Part of a small language model's weights: local attention windows.
Each number is 500 + 25 x the weight over its row's rms, rounded and kept within 0 to 999. Layers, rows and columns count from 0. Numbers have three digits each. The size before them is the row's rms in percent of the matrix's.

# layer 8 MLP down (transposed), 4608x768, rms 0.0193, rows 898-963, columns 720-767
098:495527471507525431499489507544467519486524561478520440472444500494517555480494541491512485496506482524486423516499511523521463515451519476481490
097:506542545525523491455503513513480528539520443509480472507523454498515503475482514528515501482506548468523470549524451503481546510548483491483485
097:531509503520494512480478500512515482471527483508503452495518481471529539459498492473528527474472499498481495472504498519544540482487505521518511
098:515496506504458494495548506498495504473493548462512488544525510509477512484527502515471535514517504435489476492505485473512506483505505482487511
100:512533476447510453510538527496522497520502536476516513494494492548523510501545495450486512494503501453452468504501471514494466528515493488500495
105:522546511515543501479539483487490485464496528529510473491500537496536478488480498486521522486514549466526555509469507479542471552493503508473489
083:512441466507513486478479501493494485493501493560493480528509494526505522507464515478527487523495543517502472473491519501511508533491478512495463
096:481462518458531495444463506456500541440483552515472516512496507519475479481526534518498508499481487499534487488494489507477488523466523478489504
109:505459474495509516504500491489556485455519507470502447479541488525513492507508526496523478499524498538487486469486495527505474483469536452463497
098:539502524476527486511485493506418524557490507533471519514544445520510489516510508471555493487505516481528465501504419463493516472512502497526490
088:462567485517512511471518511463491493469466515530491496519500550498477531478465506492497498461500516495494488504464506498471540531472489481506529
102:521496491476506480538471521482511497456498486527508468514469530498490484507467480496452521506487483532467451523474487528463514517450506479480553
088:534552579507461519479502536499484480492466470481487479499514494485491489466484530464516488509494499515456518444485475470501463554493474523477489
095:506526498491508523469475525475515556536476504512519519479523499462488453482515462520546478518501504450503497502504492508499511487472468502529527
110:483486454476520526502508479495540529538448546541497530498559520480534491477548507495485488520489486521551526520476488525497482496505463528501500
112:495536511532522547478502504521528498530496458471511530517502500491540512487504533489467505521502476544470518493466529462484490487494544494475515
095:476524449508481474497480486470483483491485528479485521494513532475512509508483488489514509516469521484478510508516488472457534531527558493538533
100:501520536543527493446492442483523506503464536541471528505456444499512494484493494547522463518492526516498504487511469524471470457521509496487493
104:528521480492454508512505513473510479495528505522500556480534510494456492489493466472487511511526494517503491503511517498493481502503490545501506
097:471496480530468505440482476512494480493539488502501489498495498561512480488487501541488542481476480491489471485530512499507442497502548473509512
099:545510513552480546477513521499433488488486481541533519498560472476509475494513479489536500469456501458473519506511460489524519495538507487482537
091:535483561517514492448511511464488518508469536540520496452550471497465547550485507505527532474465481507510480576477433489480538508475460527493512
107:504491532472525472468521525478549540519500482525480500483492470552493499511533489496481478485526480466505480525497531495472502494520492462513496
099:505512503481478515507542477496520505540528544497486500508467486473463510508504471508470474490525483466495487530516506487497531525478522515529527
100:517505545499553512487484520467477492466503535534479525523524491471507505444497510461520529485512504465523470493464492477500468469498436519479507
105:492474509510495515483516480511469466485540475514510469510491463494508461496493519517478502503522519565460493511459520497502474456535510488504509
106:509482515537514477482535520498482499502543505522533481487471529493520523505503509482500498485532530509478495491497495514480490510455536501523545
105:517446485518516480511477554497453540565521507444517507459468496522502507494468495490459507471518497491523535477490439523509506531487453473487481
101:511481484480538475502502484482486488441518472511476498549550495494517465455492515501516463501502481488469469506457526482501496514480530496465444
100:521467540514516507483521508489499484505481494537529514494512481455485475464533467491514488544519463453521512483479530521510492552509496487511449
084:478508523524531463512535483501522496548482520498508518493513468477493480458514478470527510503516488520495485414502484514507518541501481484510500
096:526494469472488482500517474526496490492525498556512474469535529483491458500504483486535483534484505551480480523543481469484498518511426489475477
091:496506504478517512475497520492533511467507487503486493477495526521501474495527508543445484516500510497553476480500482488516551494491508484474514
099:529522474498542486531498561524497506529515506514510526517543519507511503478471507531516483488499520524455442501532509507505499521517509498537512
093:454518477496515564528526535433532497486494506548466497512479491493513510438452440473538513524516534471493503495501494489490521508462482495511483
101:490527517461539529501475483492467521575514511512521490487467503501527496486449492470511468516485488497494490502494513493544530505498469489508409
096:474523468504476504505522504547507531473473490469538476510533479508471513484499512524485479499542537532519496529511487482466489504517483518515487
079:512492539544463553515539525484509483519504501506508515482504529523500545475480493475509507482527528524519525505495528486515476507468472548500489
097:503502477469482499503466488494492453470469502504464492471477522483528465514509482541537503499458491503512499509488574491477472511506487466524502
093:526484513496519480512449483466484534447523468511501477544491503467485499513509491493481467541503489512493543503516492546522469498478512460494510
097:502477509490480494464467494530478517517489553482511549480463517454512491491525517462519496501492489514518509472473494554518538489505492475500498
099:482493510523522494472517521538460490501507493523529520509494561543528497482504496522539500517481481483449505496514462500475508506457482499504520
102:456511464432491481525453506517488519453492488465505504488502537488542521487524459521529511455518473516528501511508509496513523486481495479491534
088:509494510471521523508497473505484504466496533535510531491502454480480524498517492505492480517508479485465501526500482536551484517525491467509494
103:509548546531496488496532486462490503450518500495480457522513508451525496504505525499510530522463524493509504483479510489505562466527538518494503
094:519508519500541498503513500502458510519513469527495502477521512557473518557494510496468483504502496489465512521493508511508515483530462497455510
100:491521529499533510481530489484453422494518482558484513510542478486459540500507530495536524522516472511498523504533505495517501499520459470473486
105:473518504490485493509478552458560540486535479487514489521515530495511516509475482456453491514495490503479506552531494504508511505534493486481529
094:516477562469499443471468509504474513511479500484518484493507459515496498496492520487529521514498494520530507500512503523482583533524502510512524
105:528504508530496495497504552450484499522515507514484509514510478481550509484480504522485539517502508510514508500490484501500529534484535471539528
109:545494486482495503483499469533493468475474496511515465518522472513534492483512496502480495492476499485523525519484501485490531491531528504505486
103:480476502457548480498466489534502548479509475501533477510507498491482459482482484518485493503429448422495463498494488478486573503503513517451502
102:521481491477498469518498510498531498515504492472501482473476495475473492513539522468498499460470539537455495541487536512503545486504502493475530
104:494501483485461531470522536471516492479518515475540487469532480457501485501489520455459482511482509471473457479519453503507517523501539497471488
099:498528540498466467506482535506479435501533490493487517558516472477507533486454493459523524499568487469534485525501451532504495505478509450477482
095:484541523526515607484484522484476495522513505454532553508564524521525484510542485488511486485467507484476499451462515490479480443491509502529503
100:486480507541516465503502545475489519525485548500504507510451484485502506486479459480495494503477510491468484471515488497526506497503482496532575
095:524514500488526496472535484534510499499505534544506482456473510482495488491489499521480464496554524468476517468504505476481543519487457478537514
106:479490491540505502525505488511518498527466492478529481524477507515501461501480526479478477503542498486544486525478555472502506513531496510497475
100:502505502436507461490513472513490508480510526523494508505520522486473487545512512451485481479460470497481545434533474479534481524507476507491501
101:480484467490469472497493515526517518504504480506449506504541494517493503536483515498427484492514505493537474540475496499539506520510491525495495
103:493508525569469536473549505526498483497499467476537508485519502500498450463497472510449459540557513544519484481508496519512541491499458479466493
100:522484495495474511529484495479507541477511465457512537530519478525525504507464472500530472503496523500494467516533524487430503524503454516514526
104:502467514470529478521507501479493556573530459548487513494518495488492529481522485526521511487482531463481506503486518492563504479498473481413475
099:514504488523504524473499506459549495525483476536475488502510486489518487547531526521485505491499506470520498443517521495521502504484492481507481
096:506513503456539516531517488446553509539519538508503539493505505486528534474447529474519502476476540471535507534498523441471513509533510518490493
# layer 8 MLP up, 4608x768, rms 0.0245, rows 899-964, columns 720-767
100:529517495506517495471484521501551449512503509484538500492530558470536503463540527505547508500476514495533514516453518522501467503459482491496549
100:490488485502497496453525510523518491526520499474513480465536516482509488500479518502520506471475462472525507531432471496477565545544516533514494
103:583470482495461581501506496494489449498553498529478521451522480477510502507496493535539495501492484561542500500525530499505530459472488495545499
103:438442522475522471488492554487509472552482529471499520506508472497500497511530505485512453477539485503513487476491511498509467533488524505482485
106:475483512465506508465490519504496510504475538478520495464470497523508538494524497511544491553526511477481515498425481525513467506521484502470455
086:506525497484495501507488503486489548559507515508494518532465552488504454512498482479529498518552457525506481500479535495517480493535498469519520
095:510487493513483512484520522529500479502506424503485484530470487498540502517548504528505469480507485478526517568490505466459501524520493516527503
108:478507491489486491532510471560485482495503509485506466473535486497499508518530498518472497495528493502475551531527536554492499521508496513472500
096:492498508491500498522535536483526514470519503494505517522504498461534477525501496511494505504492475557501511530518499527523479544540524538569503
091:528486523441479542490499519499516529542509469537505469451469480480504489489487506568523471548513492529449522528501488512532522467525460531505480
108:524495517518529499543498537530497511526483498483511463499503499471552520492521536495483517484477498489520527505525536490519500500482476568485511
088:528490489488525549497481518419509502496508484525489475460523490488518503489486503549472516520492509476489483527484489512496460495477521426522494
100:485471509495454502513486466524504498484514524486513489496511531478510503489486530492514502501521498479539505526468504503526504512512503548540511
110:481434475540501528499496499503499491503511479520481503435540526470494473520501519489465510520489503463461491541476541527542507530514451509545502
108:541487509462503540495527501497486471543535472505439472487528508487506502492505525520539492481483512489476472453507500529501512498497477510444440
095:463507467517428517525528520518540495494481462527466494452543525501486505513508505524488503512537510507512507482442502511490521492525508504484508
097:507529479515505535502507479506534507508503483542463484461522518465444501514501487522505512482509521526501529491465501519534522532468535567497524
102:546442497492529503517517535519497476506471510507497493494500474494493487446550517510528481516505448487527450492480526496527487514488478465524481
094:504554464467505536472485490505532485520469479523494497465503496472473519546533477471521503441457507469529512510514462498506551522483488505456508
096:524468503499482507484545483502504525556515480511484542522509493555507488503530526478443475489473505501477454502460517522537502495518500507545451
094:469518499483535460478513542466506497526509502486483497521520522482509466511499484486533473456511469505497487485515504477503482488486503537511487
107:496467523492450520499501529510508477517483544538457509480511484477516498503525490539486488484507459526498452496469523534495510543449554491504477
100:495494524499488459477542467494507509516513501562514494446547526463486481458501452505501517479505514523484529512489518510561497532448503513555469
101:481471468495513461489446545484494490478527500517467542492508491490504481540476518481476456455508527509492469518473541478529535543534500502507510
102:480483495512448503465520542480542537520493522559464476471505485473485516513501485476502516485507495564516487525471471509499529543530463522514487
105:482446466491521534527509513482499483504519499524521495509500458503530468496557493548525481466531491453453516534513503492538524511531496455520474
104:507513532545483525497476506497472511497529491501496511493514500500501486489507484522552492491531489548504504509493499524526523507488489519516475
098:488473503505439519517536508478468474476493497535513508488520531508507477537506513516517478495513498506504455516482519518481519508526512504553494
102:498505480535490505519516491507544461518515471489497534502494430503452491502536515510516466515487504506522481478508483491522550515510497498470468
089:495483477460504544489481524511496490494534447548475464449470541470527491551508512542490492442515517494467506562527521501513511475513513493510548
092:511518483534523526499494536527546520475467452507535524477504510500516449514533535519491551512529513485457504517513485520516482457501511496497497
094:455503547506513474513498510476559487462456533516473521526485474512519483436531500496456436485514539481493513498500505525482526475535493532491484
101:490472509415511554463487497489537469446474526505504538449483517465571513500553472549502500514502456509463501486552501505494494512484509481543509
089:528494536493427544468481506549545494493556524471448495454504502470490503441475500499464486519506500546494466550515499501516476468485502545483476
101:455478521488487451466520477497499513518489472564476532474533497530459515493517456521534486513490503518472471504496489515583489508524474551504514
099:521497487529472509521448478499525520513474469516526522505517475495515497508505542480516452509491466477494495500529484492501505489492527513501488
080:476515451441522485516462479552491523502496487514468494526493465517453469527528540515513501518492446490494465536519468512523530507480541471504501
094:478476464477498520506520499517482509547507482516541480465511458507522500512511478502508468492535505489468501495529502493487548524513518500501508
089:473573446487474533451537480501502449484461531528503508485516505492454513511473485528498554501505478502476491533522476518482513526522532472512470
097:480496474532540504466464495496520502473497535536503525498426510539512497474509502495466493499529487514466487482500531476505493503512505519519504
103:519481502495486530520510529474562513535523497471496481497502507506544502471514493522495493514478499489473468518472485516503499494503498521516482
101:452476473528492513472518485516506488517447516516505523492499518510471492484474506513486496536496492519494482494504494519520477508548495539536479
093:472529495564459480476492514531549486508511469509465488483480522508512460492498532512537512507499529506507473502537505503493530475523510539484451
105:509458496522478491509485490462510507492507524523505532516465509494506496494507539464486494495546514478466540505484492530514506496499482497506517
094:479485546503504485487489511553466539504511487521472505438495479532506423456472519510474506479510520538487482514489471485538498509495461502500473
097:515524485561464484463541497480529493563466488514510489514474510479490504497490511501474500521511524559466525566490474478500490490512487562501494
106:464446519433464502508528469490516479535519496472488528508527502501503515523514502521472504460489509513478504507517468490520488542500481528516518
098:503481488505495514471581497520507490464516484482488512522503481478517480484573483471548522450499519482522513512462540512516508485507503461517463
107:483491489507522493477479511468547494536525500490500477449484462485523509512566466513476488484525497485499493492523554520516531519530516537495448
110:551519529490523505524473517488510459517522503463498489520481501515478471532538456525457444505489494509482507471506517503499501515474484505492487
102:495490484443505531493518480501509467547490489492496511473544521498492462461532464505495489492516467557500510519482507531551494487523538515481461
103:484470525491487511492436529482536528498489526504512508485497511492523467493544534523520481493544487497487473496466491494568501502502457484505505
102:534424507507504525469538523433480509515478556500476512436514508479521489534489497482456503460504478524582496481485508480538486512479534472445510
099:516484496487502524477559542480482486487485510466479524501534497532473493570518505505450470510514503514525517483517513520487494522489553553476486
093:495524476463504494457517518550502493473523492526480479476472481490484480512513523516522500499524485510499509505505503481474534527553530567517518
103:525495539502485504469512455525500463515495521535442471524534517518527489502511539499498501453485508476502498489509506511517503484545487518498518
093:501515502505507456481481525494537483518505470535481478497524548498505461512503497491511516441517492513503493482505499519481496513508457499486498
103:507505518503507500522482468519473537526461506514453538514506477527484464502526534517537464457493511483512472477494534506530501499499485506449476
100:502480521495515505548514495529499504567504499526453517533500475492462511549480511483510491502516470525498464503530518522526509513495516504474508
101:465495545486517546462481523477524511499465501433491472491523521420521500508526490519512499499475506496506519497489532498516500468510519499477521
107:487527527489441533504571483532506505527488504524443501480526521490478467557486480485463472502481505491507479524453515533483484497489488503524480
103:522492464514515491500497535513507498493503476509494527473470544502499464529470479526498485525512527485449432458473492511527524544507469466495565
103:508556518490526484487460488498492511510474487529454494471508452487484495516538536513434524480514509488520517492499514517519492536560514529502501
098:486459497499441479509534492520497511530476509459495493493497501476536464531490523499488509489518489481482513520488486515512507502504497541489509
098:515451508512493524488476516492542439525531514517508514478489532479558498524499488538523484506487501552462466491489486484500510518516533516473489
098:500473495473443534513495466544515535518527538454472531496498518462478465487495465534499509492535475468471526525463529511469527496475520489493529